Part of a small language model's weights.
Size: 12 layers, width 192, 3 heads of 64, MLP 768 squared ReLU, vocabulary 2048, 8.41M parameters.
Architecture: shifted keys, hashed n-gram embeddings.
Each number is 128 + 32 x the weight over the matrix's rms, rounded and kept within 0 to 255. Layers, rows and columns count from 0. Numbers have three digits each.

# layer 2 MLP down (transposed), 768x192, rms 0.161, rows 60-132, columns 0-95
174178050087112063168117134118091094143131180105119166106059157141158100106118133109134166066104109111136173112152111074164144107143112135185125098111146181094172148123159098103077091155150157149085087173164144173106113103089126108101093177143101095154169181134220148126078137149091139180
131132150123147091054111116111126167080137130107170119107122067143067101137054141090130128129132185122189117156137130087163132150138177142127094124135113176099142135114065079120182129160108075098075134082151091147097170084098117171085142154108113129145137167118154134104135146190113109175
053120125147118122112133177123143121112135125154119112118146130083125135178143112053112166073158154128157148147135101143219093131081136128133151133141123170177153188119098134135208136150103175149151153129078089164143124126150123128082125097124096113064165092133094147072115131043082138142
135097105137129127147106134113096102097167178140163121117128115159132124142131125160103091205097135122105148086156111146209192136062145143133147105124140151159055189047128097061092072117108108127073106150083103140103130143136105124111161113057173138166166163130158155149053187150126110155
108144111075133131091168115126101179093102095127128094121151112113143174125128078121053113152144097074143130164099146091156151084129172105087094158090140165170097123159153126135134159177157104098076141148075165120145124127122111107123124150178105175111120150045121193111140198110096184182
124181070065158087159120105153172085137070102115168111121114130157096097176098170127125170101107137125116142107073126135152176145158097203179130135127143077087124116134117104074079095145160084170107160158133131081084088160214201138093114135120159145088210116134140155185139145164166142084
153163088129114106067164101090080196114129136127155177099113073139165109117064086081107112124114151130122154147087159061186118135153194147147059132123097153152121148126166158127156151151138153072100116098133095173153167113085085137098155121115100127146150134081111089134150177182093137109
105113134084116130146070142107175103179124155082172112170132093176136171113210120084159094122077134152140123115133184149136152161106082139126054173149082099111160152134093149131095088156169110114083208131110176103082094120071125147176137156167108122122140100194121086077077129100148097141
188127169174109138172117159108115149098115133102132216117104175124116149094119093110144072167147099144139111083131107138119145105167115080090162157130124139113036136090115156123187118108084139148153129044114158172107100104163113099159156139132107121164080108086091136156104191130100094131
144129145127129114156115154124060113179152198136101118111150169106085133209122097122105134171116121143108175129132148143154070116131111148144152144120127121120152149127078167109120161112136093173077120115121130111135156094132115124147094144109142169124139127107205130156087116141137083132
119140120146120172141129124151161144131140142088112146142143074139134141161185095146197133185103016156122164145195202118106173124164078088224111057045103118124093123125135147228143228124110152110080084143118088166090039144116101138134100110088143155158104149161153124086033146074133122186
144120098143161140123159155111152159110137101083141085179126093058142153119129157120100104100098086141113080113136132154142067119180162142129080145164128148096142101128145167128092119136169120134121096136144104091101115130080161129156123123143145176164165128127165198169145182185086104155
159183066129138139116209130114092186056175113118148092144118097164133134081117141113087177162135158133142121155141179160113152113131206143147119174043137151138132112097136120137161118153136128184114137138090132168100150104107136139150172132137121127148119126098108143126115164167102142121
157158096113139100135136132078089170113165139147118163163171113137061170099123130075121167107117120096123167176144128119119115150161118092146143123129115153166095121096142097136098074146194148091129113110102117132161108106082152132145151141067122119112147119129114135135130144143057100148
149113167132102188188077095123181090170066115134164113162160133123068170116165153199081121117183173163183053179106139126167136108131156157160109123091144087189107140129096133101129102148095106129096101104124137177064086094106215113126074171122141126195119091123063063163092164231194141144
131120131113134101141144082105107096137167137075166162119076126101096131159060124138093142086101145137079132135160105133177126067170160161082084144136154103146107094100229130112182119133181023083119168122140084206176145121129117147075096104156158146101192163144172141136115148111128136197
088172147137093088089167129146131124104086175158090131056137124172114134127155163116086118051183108099133111106112051123115120065158126116158105138119114242136103146122107136099071123149098102135085154107145120126112194175100146149133158167179098088171145164117132131082200078140099175111
081162108120122118080075110122125156153166139109155062167133162094087157116086154088107116084086133165119113110120126139154070080185146148136096129139110065114085133146179104105235084151130135111101070165084168118103141089090133121138094159132156151132182177120148189135053141119099101162
134100086100087102124155140115101183106157121124131129133203109098092183110084117108125157092129138111089105143100153119136153137131170116085096077125109180140071070117144147119124171163138162139097103160113127146129196108134207134145176156123054140136173124107140130146123181186100125143
121118135085090081085117171086086182136149104067120111122120125103121156148103128144110128120185148124161062144113170125161083082112173155135077142095143172173102134139167144139147201162097159102158091114093142114102198111119150156142145140107138140117173163105143146169126128106142081062
158128124114136159186155161104110126098096140096139091119152135127148092103139157165125119099175149104168104109100121094161176079151205085130093128133146107117182156093073101137146135155095100145105067150098104105133165134144137156104071126139172164091110125117079127124181146109114146135
134108119153153121061120113137125151130172107137126122068165093115153140117136127084085158134105135099119132100150153131124168139165081108134078113153123096143143135166098118116166122117155128173094135126138135175094198128080136167144178218151084056143147141073132144142144118134150121151
164116133122122207081153152120100117111110124057150158154111118137123140165139137089136157164112065152137062144143138190154170085104117140160147129087202135143108089198153048104140078149161152201058138156159121150147139123104135193094075123155151114109064160052149101127080133167082097117
167082153157111100162112100146157092105123156106156175131152150140096152135144128161137157115148166089116059164127114125171185123073136095169097085127106118077069155067115131065139137153173111127139027108132167106143124164070130141188140195123118100152104221181110124184076124173145140096
098176102113117067122145138113180149133128144154151139134174127128116148143078102084120170069121127172056074122118138123122082142134197139175066139086117198168087182166176116142154085125124216124131102122138099167170129121141121124151120124159099115154088122133155130206116162169121120112
096101045095123072081143134130129188116113134127163165155148127164160182129054121049099112079146144151114136121138146107152126161148172152136105114123100153168107092130144127075141142188115152145081119138123133160195138121076146117125143128127077099106131138106127129115176143164115163140
180096103136147097127139138043111197052168143116176086149160125149124116106055126072121159163152111072123157135122140076137136141134111156050143137137112166106128103141115143098166112156138053116108129142064120126119090103127151076127130125138078195124158135146166133157148169170122131125
072144130122102101070066103128177176174135089163115108149111107124087149102078043124090178110118112108118090157140162111123134103123135211124101092146113147156112115155142123130159081098135104151156064079124180118103110106116089150167091097092166116138098140107178183074126160113088123155
080091093161212115151059124103165155107133117155141221109148139089108105134130192094129090155112102177095158141130148127120150166116200176105125102125155119108169154082048152120109139076096121134121153107082133176129165092116109067176136144126141116133125119125125146169110139145152103074
115090131172161097180081146121177120099114171130128141137158120127158113133116150144108179175140081163104147109124117185151102130120053127140148148104117148116155077145055124175138131115114108061117173177086140164147146097135113126185130123094139102116194100124102156124087080105087105135
157077125113151135153068087076177087096083149146125109165182121163125170140159134169157089197119107166109117109081108171153194162088164146133154120154131095166101130149147143091157138087161112113093202121095150105121121183115119136124053112170145156130152185116118165132075129099114132117
110138084100128117081146140119100179131141149097165150133176099130117117098066101099126131147119137163153107130173145127151129100126164143097100156076142119152154120159159138128125150155153154133113104112161141157077183070094108161112157155156109151143160072011100148057133155174138139096
099167120107113126048129148121117206071133099092124145152152070162165193088097137056121160103163141104093094113133106090153116095113170157077067088114140195125170123096122063142136153149138176104084134144155133144151151121082165170144188124133123161111134136083186173071123123145116164149
109135187155146118104139169166095138139156150126156112170176119140189073079127101085117106146194146167108124128182120110125181100116085185157142156091154135090172139147116141122191121079143178100141132091146084117173080141138124083099160151139130140129140079149082143106112148152096136172
134104083167106127130135128093153093064146129142138112109196155069176141139044104045070182110168147120070121164133191107147097081121085100103124120112170127165128157159130119115117120141153161107098151109146131125156137154158091150145150139161100138154116141131111102157090139149099169085
158139167178132136086163137098116110135167163170178114103105139068162095078125110097126124088159196095117097146136089151139164188117200123161108089100154076153101188088114197115124110154113109137157089199112180124122079133119123065118115094083147147151094087168128175097148148142192137060
119113160255086071121086126145118117196142138181122174128099133131148078137122156109140156155140105149124106102096087121159105131082089119126101096115173157190113077093059160127143090119172148143125083088123089141129133141105092147136133212128086175156128147161071126078166086099124123101
119141117123073123132141162116115172087063077131143092069157218102115129168149139123046155118133102125158134124075074045132103095115069151135091121113125185139150131132129133181143153099110128130064092138089126118070131124111119146148091171077118095131184111163158126148120049130102137091
143130106180131123137127165129110131112153168104206186130166183137143125128122142080092115188083095174111086071124129114158093110081091164138147157167127166113093162157154088095123130099127135092131172150206123167166144074155083117129142114140157136114129159114145141126153128095144146190
177145147148095128152112159118159147121109125076150063189151110134124122125088121110182135120146116145126114094106144095089140147092164088072153166094113105163105164132098155132122107159084165158108154110162083118131055094143122114188097195122080108074130187198120078153103148071114161127
200128114119073105205131137131119125082126082140167067120121065132087055134164120123129131120074142125143227134068089101144107094113156166087119057172157120137116138121118123160098105117081125189104144142142170143145133189065130167136111234131149136081102110156144170138152101119119161142
128148115143151143081073089090097201114129092150206174093156131099102152080103174126148096112125111079113118131156138102091156091102112087000097146157171149162148167101160124153123146074179136149108122113118128131113141115056166150160166124134080158103115128146139167120141075158114141163
122169140111178221114053133140137118115101147133153082171156170136080077141117138087140197071103109169124195144180105137143065160156049200135066121115109161103096148186122134111162099099103203123107122127113121134096139147095077184061080201215141119141136167179115197106109134165132090147
083128118184136164150156073106185071109106081210131154144121131139128135173154129136150152140139145101103159066124155187124091117141108099118069127172105102108176143149171120137156090106142062166115142156106168136090094161186092130105145164114143101094110129063143131115173116056117132156
152143124083088141099127148084121151099117128104128155139189138128131175126130096124113146085107156138137116134143120072134137138081156094111061142153149137116109141083164181135148144172154163061113137221116153170117133128062149154139122148099125177135126160125168161091159205127142173138
098127115108108129118193173125119189088174138127138164174213082083149167155065119091091110138198129087154117155107098072079172111125149082102173142110065130138129155082164134144142127141092100099174067089126150109107195082100133172084134167125117143185161096033163171142150135162106124124
129130165101163097175148142154125095170147141093041073157137081091105020097114106134106047132095115101141137100143104135139121122164068177131123178180146071168145107159062115133085155152157098160134137133145112146073101154104132164159089173162153160160093154145210182133164120146208139119
133089129120103107101161116049114161093160141065170165113168061165089171145145065101079157122091125166129135137145157097151140116098182128107076132121102183157117137117141099111126142155149153113119124173104131140108158103078123120118153124165078176163145109118137120126176149162106133140
163145098121093121146129163093141102160129152120224121150117092115113116113146163122063077136093096119154197155170142111154079121162135140094061139186123130161154119129091133110127152134138100112076197082216147142146098116110165160096132107082122106181121142122150123098108167173103163101
044160123127133093111150128141126166155147140124129152069082113093139161101087080115144116116161124115109162117153111118101119132158125148121118099173124086099126123142151175145211148116085115104142125103109111068165131130068153144128126164145125064162106135145176139125087089139095112154
115117161165076100148082120129112105179122123170150141122150104128083161187146165133076111140151184128090123161142162137161127100164129154113088114118092150208108175088188172159163087087097100105183103158084138083153157133150111093093142149121147102090110181123091154146147135119137124118
117178118135072185137154085159110095152099097144100147161111161147152139129073151175142126088159130185105125112109162047144130050143127197178102126144182095138112156084096194148095084148074106126094186092088088152141127055154057157147142166093154104130098107165059126103156213115162141174
160143122093130121110194132121105161132146135092199125148126095135157160156120147119065227123137141086086111156162155090159110131076124121121095135101097083170127088108189124144173173105125120071100097107100123178126132122065143152117104108139122135172125109130147146108125149126120094156
118108139133137112058133148181099137142098170136154165161131162147150143129107076066155154085130098095130113099168144107087089109089130085201094086159137100127106061114098164130129113170096115112136124094133135102068123130108130172112132093131109172137130143108114144090138141141134167134
195170133097109138170181124150218079108166103098115135088159098100167056123163159101128122153108129085068099136129178135060070197102104139171157108114137121093106122085108217111073146229145157132115176137109103162111078087139119120179107111155146057119138115087140178127113143097075141136
108147131108127232151094159190150097133087109126131121158133133092132093120139098202110168129083122095132110149156113170159151083120112136057098114090118124102103121160148143159195055130126117151134123089112099073142122119084137153132104150116132095160102173132128133173157100092133191128
149120146101138162148165100055143120105150091131143106151141088082124109132104127125142106119125120070128083094169096118144159117149097147145123154132144113154140105098091144155146185191161176110139112093109140146101184091084148093106174094104095150091204081135161146157152165137129174137
127107114101131133122226108113067127171114152109122118113043137116113103133116136086145095176123056113112145137132087150221135125134123149182117129127097130120158138128183131179061095148122121127145183083105119143150100152183175103167127131137092141124087167161196136147177152110105093185
114112141059122064113211141102118203077162127112168133115149127105127199119092094088051111098130151074161118165142205080156119140139144170055096138053145166087127116068128058130121138165126153132119147155139141119106147134099139122162122126118101139138134101084156099115165088157145112104
123106107116122078125135128132094161124150088099160143171105089105143181120057163025048124118153148120148112097099202128098149118072161137148157124170111121172105146127096172162133158131140169119146107171151121150110153158104128119111156132116108123090121115047119092135157129141132091120
131084169081115128063133145086073165084149062035124119145157136150139190103071126121112140153154138154105151171102160075150122123137127142135122125117135199150145134053142116080215137143066122113136124131116130128146157146141165163141179123135096147113169113080157112129144157159164131147
087124163177115137008125182105091175123160139134152131138100095104175141075074140143144144097148152110137137144110129083122129133114146130118075184131163179180104108138154137121124207113095160111083101132151137115148169098119115150145134122114099106135100167093175131089069153121160099140
131103158089117155128136198111122154081153147158119121070160141090157136150089140142102110158174115111176105056128125148158112137141117130152129094194118131171156165148047179146097113069087145088102206151124138190118212132183046123173084082143136076152092200172048159106161125144090160013
157150087125108141116144162118115180088131106122144100169135092104111114124099123075093159094162158122107133152112152108136109065149215126155101182114127169168127097105128081103129158141178186076137144148101116166168125079085138105110092155207116138132128077063134138132128151196152128122
102105108124134099075194143114065202114158110127146141122178103098170161170138125120084157100172104156137128099101133062125090146157151191148081188059099132157109167129170149166133184121102174089108098163132091130173200114131109111152163167125111108119113111098148146141126108164098101159
113136094094141092076156143120149137107094124119122158163169102121140151121112111103117124185119147129144155174094164068124124106127184120110100148132126212178105126129157072142115159118154133152137122098109134153119160185084108141122176162144113180164085110100120211118096109159119083080
123127119116085129074115161055124189074126137117144127104165113105178180132090155084150093127112122099139171117137186065116166093121109140111102147105145155145100127090134138111154198161105136090148109113127095105114146118114128109140135081140127182124132119134131132181143119165121115116
130141136106095171079100180123076099064126061039141137122091131115132156152101149137163173134210175140154153144092133125194152121148145167141109177174134110126137190164141146167138117155091153109170157149115147156100142125122116142077128124114170094076147116110117148087118101083120151154
062073136114148113088136167106086160131070127093121094133146143143117180102151118133124135096090151091165187120095130131114116117189131104156102155124134086197205178129117129117141082098092088115113102131155188204148123124100148105133195168099135103118115172066103134082113234143096175105
117144124175119178108110109112132179125119198131159118116117086128063122169140154036153066157093125125102211120132114105152082122126138132102160115161128128086116092142151160139148090120090089082099098113149148122163100133172098121118136118108154131176129183127132172147145096104150116125
119162082121114069206149114183181096164117107150117129181172148140127109087104160111150169069133106151090153180134127099155095097108119116145132073135181070052083135101057050137074143164100183133156123131090097105116166168139080165131140152133104161118113149131078150130149126105093128061
125127096141128105079134106121156159139131189129137131154130093117074201139117161045118120112143088116183123175058171075171122143159208084130112122097058183166146101068162087104124155168127160094097127152121162146116149120141145107182170184141068097138105110071145153093143118149117123111
158117138126079105116145177122109118048153142122129068141133192159102157130134087117089157085139119100114147100127148135081094118155105182127102121130171110129151145149130172106119114143063178120112178166129104176106145155170113156130114115112109181164124119041164130090084180176112128110
# layer 2 MLP up, 768x192, rms 0.168, rows 61-132, columns 0-95
105141131161146150111108147152154111150151060168158103095080144101128139133123089184142102172131113071131100112183156123120175125123130152169097077124136174101112122098148145172115131117116078083102180127197103152095147154129103138072179173144072103093129171090126142185162079117159157102
103128141148114115098136115138150172123133126166061116116095136088114122165108108156149140109123066147150159134112087164170142138104105087126141138099141094096182106097151139170131115133146137138177117163170158113147107138129112073138148137130142135098195123060120139155111154152106081050
145140146105109089131137110136152138110188153147128103124140112130164154084166045144126126128120157136060107113122090107157224108074210096155151106160133146111121109121135197095118126137185110112129160201128116129094145172169143169056142102097172119176153107145081098110180099165209134128
135155110138135102131141129133122090101132166138109100137112128167194096108208096140106114138139054160149119142177169105142168097140171109097152128152153161129144168106110181173118074156160197131134166124128141109140125173135143102137144122225123132145128172155150124124096093139138165123
134114108100227153103130136150124138120176094162069122056049194150089111059128090104098118127091109117155144205194118078158193161097121138071111098095093142127170089133145167122101109124104162102145134110126088127170162116144174094107155147133133153127138073123130154181175108189102102133
109145109089080145100118130131109122123168119145123124078165158093104142142158125153097108174121129148070172145104089176077097129114116165066126156148103158176190111187092120130100094157083136089162128155093160154106138182084128093118120116150112133167121174123170057122127175126098141120
116148121031119107109141088165157185101222125136161140134108156162135122100147119194111172099142149220096113112100088094106131186152128072119198126124107166064080059139128123094125043126128077179136067125169058145083130111119090127122071120143102162057195112142147133103154068133079108121
114154097093066123125159109136102141154123127139097065108087165116106151135158124155137100170142099114125136128139194110189145180071106152135112129138074106125144122191100116127102117053158149159052151089107218120146139125135192129162149168095166131128130150131119093091143121096148139083
138174131101102114106165116144108196072149117162211170120120159119147166065136093208143178108103143093119049170109118134084170090144096174090183162117133141107126073070096090084115166105164110139110080112124122123133174148093126147139053159149131157153144119168095099109099167137070152128
106136107062112105127156109172168180134145080131115091173089140148152158130120104150216175173067119145158139144217074104142123226137108121144071090168125126139114138156154064134088104052129177166059062104156153153119118171076092106197132159155141152179171076137153113121145114115080086189
148148122119077126118142130139120134134163163084132127117103127120147160112172073133176129064129102164143134134148156168058143141073150127152108111134180082118118084171105049138090112101057204125088123148172111148097130161107130177129111124172151126066137129086147132075108125122123129152
127172111099118114102141127117118113093120130158103096110138191145117156113111080102118067149104085079116160153113137109112173083095109114186114208121143159100181121189126102118122201120158115190101129166200127181151155174115117100147108148093135149146144135139127112165146142101167110143
117142122116077115152130097120154115097145093162149125149173096101119106152185135157125189130167113113093127138118110161139161088123156109152155090109111135097079151152103131063084066123065133085130167086173137208070145140156136109086111118134140143127138119110082118136125118092144175073
090149119085164092069129117125119160069124100170126056071139113067120163081123112126170116099113162182139140143150204117179159162176117139104072139115058067101148071160116121114082110131133198038109093185201128180190153156118183056162125128129145179179145086062129152111154119211096176166
131140049097080102095151110135075136117140155144147161177143155125115152086050048171061189175154110101187102117114078168144145074115132138134150075103185180105073071138180078136115065120184102111166146111105167182178111166103143144100128210085045130080165184125119176143094151167065162124
130146128096166099106177091168148092071122168124185106225160079109145073097142126103166192139150121156132084077143101134183163140132149127165129135159121144099116202084121173124093140107130190097139110213061192143188138105123101033137161125109132117083110135078157091081095102138061128168
129207149152129078052085067148100124111173084142139119140090113161169180142094115132120135073103103150087131178115109209165152139108108137170165117112084137101075109192130132091127074070088171143090100128099159127103172141138075105152091157129128179156152168104139050128114157129186146074
095154102137080166106193108121112225112126104112115127172171091123097095110098111137124138104168176084145129124098102162158084144140140158103146114101124090137176048129150180109116084149176128075212157157162115169126155126111116115135111112139100119103149129100170114103190128174143109099
118152123138171103136110118180175134113102141191105121099098045177127146105076113095156087158120103096086178114164172163150164113134129093154125106176112094118134160127114166086134120089091159188160128081177130134128120157148106109172153097106104122167102085170117167160153095163168113114
154144097118122079125167101188120172092152122077106054101139140145104095156103109132143141110168121153148078087184125134121123117155124124143078095145124135122140134167117091147126129094142089149176082145217126156127132157135153129153087126125130131113118148080145085143098146137092148137
164156125084131091088137062149110143117162154153154110116129114141193108092124108151120113124119162135090113143131168113130117149108146110132113084177140179130141085086085142093124161119135105127142143141177175114160124137085151121152178128131106151111196123119113120184112086134132110092
054125114067154141003116103203069075090138105132121072087138125155177119123106154149114146137110162121129160148163183145133147135122177133095121095096117121098124145130110120120127171157154106189162129128135169121130150129067165110122157201107043183110170158146197149173162118177131133098
099123130090159113122123094154114155120100156129106047085099133113110150143153113096092153085120156183144129149125151162209125166116151084106086077066122049046114102166128103120113190179150153116122111149221146219186166133084160107153074139169111162148175114083108071092103083211100146132
123135120075144123104130084161173131138145110126131096069081159151130144148197125163228123099112117110131147119100104133156150169120083161133128102090147135081079139147185109125097133174129055139078145147152121181173173092129131101128140148165091137148109184131165122135197126124150149112
122125133145099166095121099148166095159124097081166064026101174128137150109128151131118130131100121137064066107162097164076160175137109169094136137115114147141161127102093166195105103152113104130115093186175133135155136196125119153129122098213101152118123162095137100091153156126161077083
117166138133096136117139099129110094138122158089178123103078129100103145143160127099171133101119114152147133154114117108164099143128109075106156137142128136130100144076142133106105124140148120098075158127130142144125109150177181126147142144170155134115170120144112077125056132114209185116
126160111141139121078129129163077125071131157126137173148109118149181172111085120131111183125122074136144094133151061137146137123079148057120097147142149110084083097138127138099109131084102150149150091135109152118146157175090085130196088125124151097150190096164128054148123186099183106095
125139064135151126104132151135103060106140211146154086093128200133107152138138082179104152118138092085127094153082059135127137152100145131081126165163159187114093128124156124169109154120136127057146145093075157114127143184143080123165159177146142112166161094083148142097122150138151074104
113148136149122132096184121149139143138180098144075125114082152170145118140064162134091108088091155154117080131108134077141126136126163115073123112148161127199140146084104041108132138154089153126083135156155141131186147090058159059120155176185114121168202118090138103081186088160150206157
105129124139145111077123135156054130126172133114081118101075084089111145105138136122094201050131113140150097151114109146183134124081158164085120171121127168068102165117122096098128169155105199093138138141156179155231155106108132096108127086142093143110113209118087128161137080108084152088
082167108113153124108132099148118155131094182179144137113116059111137079109097113135113179092122115127222154101145143129129093111093095124108128164133135125019142092112162122102122152176172145127109147113114128131098133077101106136056224169119128141116167068103137080129133101109081126090
064133125121139104117108105138146098076044133136070138143100092131132181175129119120106164136135121112096116086119143137105111125146150096182127156131071087089127131144106112101109153081115153213107107149145145111130166119129122117169124181116113183153105106141105129131190130132230120173
126175112039147127145175139177122144114120066139142109196143083067165148113087112151176112127153170119133104096151163141097168219137138078110057095079130147131142161132150121074121108139086071155112146122155113165132194105123158151140154140172160092129121109094200152130103099098080091113
069132112076138136113114114149144161110117101137115115120153121135149114111118211125165138165084148151154176191126074139154146156177191132090130149067126128112105163120174156183079161145081149061135078159122160168166184200132149121162142109085060193125123112082177156108089095125158118056
156118125119180129144092127202152120093129095117159106147105157148147148172124165090154142102115092126123142151183139158128111116142152114154171102094102151132129091115189149151107046165072147084162136155204052173166128123142132130114133174160120121119156097070114124113115166101118103160
100114112082120055059149087145125142144096098148086097130123084143125103083142169139118118121143137148100151104168092125141215210115093103071122128157179111145161096134096101181105133115158143126154115148189136172139155194079186146117155207112022194148203116111102143099145131111142106210
134142106106126109100102113145184135088118118140065100148110168158117134151076158107093137139082096191097137128125074051116109118101139115138131147122065118089094091098109100054117112154197199154095136142125107149142153142107123140163153147124110137180137124178150120169156160160194176194
116146139146123063100121120117145120106104129140191109144118140175139147167161120149116101131102099141106148073157103139130148142124116126135163159026160221113107110081147140097115113096133185127163137139171120172158148153141125062109145130166151185148143173131130126125178088124165155129
140140128122115131133168098151154109110182143114110096115113134168073129083139159172115128101121143119101120061110131135196146111059180147074108121167108136142077135117181098163125147105113089157160148179122167134094124124143124087142164168162140145075165145162134134103158163172203154072
169152064087137110111150128135170126167188127136105073152130134164171079102118154093104147126121139115175104191143114117146172132138094148133155184134134124147171133151115161070100127146185156135105087122177132136169139133109124137137120123159117132080182071130156110087195080092103084167
157146091146187149136127102117134117103117117113127098200102173068173067143148134194132150100065161121128137179095097106143108111154106046126130094148150104104137070130051102092093118123146122097193144174134160156120139151109118133194158117135120153111126145135125113135110128149197084136
058149139100089086079171076222135119100204065156118146125091134133150113140131189163146122140182079181141158086131138129103113196154138147130165129126121088103095166041162164127098088166188171158093085133071151109143139101135092107214208129134088111093187110057104164121118159132095072125
104110120168184098090126113159131106135125103153075125084079170055123086103108124120123187114082102137088120138180120124126126056115128154105137211098094100121104068130169204123129098097170123149147109201143119220161195099141120142136131126127123244137144134090113135161127084164094095104
124128115079124137140131108141183151154155138153110098142143138136135137181102167127180097151089162165103120140113183129088106133060145098142125097124171179066097087068163131164094172068126072140132164171125072179131136139093128146139105150112077131099122126132141127074166166105156149113
150153122125138115127171135147129107160109175104110135098089084130131160134107087094173083077104170108120163105183174178093180154114109171084136126172169110108175119132126098154120132124169126124152083165173135106084136161202123153073118138130107173084135131119134133172097137134100148113
138202085049037093139130127188155113126166072121160106162117146077148117076112126158054134193067072150122165110111145158160166196147093146159102144111164045171128132100138154138094139141170138148182095220128117143115152123178203161143209112128146159149148170080097107087103084141127099081
129133129134141129113125160156104129129158182118089117103149157115163119135173121140095086123153068150109084046137114178164181112154115155095164129166128181135127126181181169136105125113082155138126133150138169114079105155150135113120110136196089119132140123087168105153113118201070079101
131175140120147159095172088133148099112140137153109116152044034148135160060113083136159106080163102194173196139149114059093120079170138125069107057104170106143177158140111152140124140079134101151137152128170167136143096150126114091083160178111077106095101123091156124131150128178106213093
108164140150146115067151123083135119141082150145107109167133144148153158102128142120162164155157134163154095125132099118164141103077145135122088121145108115124154129130113123131140090055086097120127130128120121118168168171081166134138102153141117147116138120118145122103104121135129117138
175135125122139131119116126155087154114146107163063084080091102135154131157112147143144162126086097113154080138117157130170101106136157134156139141150104133138095103170139157148103141136121166133163110108145132129166133188187107124125145083122116139163115096168148105154129137111115081121
161136064177172085097141120127139176000162118133131092075113082039155149087080113128177139088189072129219141084182166184163115141119159125098147098085133145106137060126089117124091140152169191112209131164127188106131124103020173031131163146106093152134111147103119128100221123143091101148
145132106124112150130118125139141147129140145114155127087146120152143125121149130136138113142122129144100083168141104188159125159059105173122090088193211128107140092130133158065100122150117108120139119137161130164129154144089148139077079118135095087104120114101146138138126132134142129122
133157140128131126116128102128176161097157069141160169188137149128105071109149082147150086136115098172108154096113133107121128094146119101136173148111140170150138137134137092086080136161124069120158140138096074113111189164138087139127124175085105173098123116079144102127125159184167122098
108146121118122058100140139184109109124133125094139124091115132160151106064147047144117179136086157177136212100158107141163102144080088189142225137148120127121104112114076148139084137157103123132132118190203169119147161118160183057142097113078130136090182100127150194097196182144117146113
141121107085176045151165128093160131121065084116125107119093173131181216117151104127129135081139118170113093207180104118087137124096080079119172164163107133137088075181126149147097149122158087135104163098135129100157134126103142097144087191160149195152131115118085133106166143090113084164
114133089109124130087159150117147093127086101113156128206160163097198101140167086139158097125087129136152127118101106132079124150137102109086082166075110172139149117182128147173117068124162143107188171132094127153083143098157185159115092135131093158086127178143167097101134130108157064156
099140095107122044127195110141137131111123097122162136127143122190138156139143104138109128129096120137173125145085135078143121112106089112125071162115161088135142163124216101177070160104192126131180098097188101132191115135133120077099158177084140190143131098125123113140106139133116116163
135147125133111112127162114141134118127102191130143123073069165109201177141167121093127157114064086105165125128181112044111129139126093117099150164170099136075148139164121106088107087116128116129136121172105165108144125191143173135121145071147127148134106092187188106122143133196185075118
183134116137119098125200100136128124127132124129097129100061130148148154088138116142147098094093134104096178142130164134167165107100187137141162159148201097063152118155080107019120182112151103161132108197137136140120146149163093086107155117132131099081134064128123129096135147103156102135
126114112145161067142117105191153132148132140198098087122097131174142144106149159110138121140142086131112146127206120099155140134113100144096123146142119089110165161199106116154134132104102125122111101181147146158150114172154117137113129116188156143145151146139109139139141145093091126176
102151134139182152108102106162210140105131145216138071112131062130143121143146106155169128111126086100172141159128147113150144146127084097139143095093102103082139135098131132097131116153111120107181124096104135117151122119142130133079146098085121165139099158153130154103168084130174090096
098158128115127095091157124178136119090138105145115113062116082112160117099080147120163099130142123135126093137082081187094161121144109166134138076081129094210144065140132046142091165142163155114117178164167144183140162189131145071174140186124085107086130107097119103121110178111152159169
138127134117063168090142050147119140131100122144096137082160147144149174146134106172170117159111118107090100120121132121122187168115128137135139142099172139152118157167118128113128077106063053165124075163152116181131170142175166105159185116093055140150123161127123092123160089088116029145
106140106118119135129093142192094123127088140118113087108046104133088178081142102130167073153103081053126148118222120141102139163126099200160135138123123117060141119164154143086120063145155141125108109111187140106073137148141069168104177122135068136108139153136156163104093131139180143112
104174118130157116094117123141134128130064188139169087087137152123168101138109145119144123149088083090146125143153120138171147204093102145127148170167066184056130149136119073142109091117110132163159129123132147136122131187110116117152180148159132155170141116152097147064133078131127075134
141128101104115130137103113168181106153132130159060127099160141134147057107147149124168127188116154121096099113192096126129137179103102140106092101136088096148115180152142144113133186088099132161073135107140101175087122158167095103103102157174148097149128171123067105111165131072081141144
109153139157163102102140110188176195117126111165119108120119108083167133168157127127121119118141131176108088110152091088098128125113158108090131157143133100107175084160134116105139104118078083133155134161177161134132128130141123063140139128141129161142112172125085146131141122134148116110
185154110135159085131115164142102153059075176181113085093103089129104075130194137137137154044178079182192075107176127141170133101073112116139087154188157136146127154106125116182112095200129141115120172102167105146111130102091124153086135176060146136144168104139131129098145130167136136087
097186084091107152101149119125093105118111061160157107157040132104109148090114095115083117110151086144131112123110125132129181066128172131080155097165166101132168134146186073139127123106155100160091147135142205145170110173119129100128194134153105146122175150106142124133151095195100167048
118149122129112165111119126160085168090132129181073107087179181053144092147096113184149096145124118128193143188099134084138104170073154057142174091113077110154166170135127091080063140129111134106191218135159120097146166105163075094122059144118157119144147171057146118157110129131096062114
134153113155097166079125122131178128117173112140114126148110115110137120078154071172138153073186165154128102083114138130094150154108131189115140173114140097120130103123124172169126121154138102155135136117172190127184142113145101150068142191107112084087161103123117167146191124086081093066
107189090103077169055135088134112146119151079166174135144114155086113159123091123177152137108142142126148103134088185124106136177115149146158088153109128126089147075140172158165104132159138071150169175171175168131159117099094106112188134100084082093106142188107151131062169145104121100110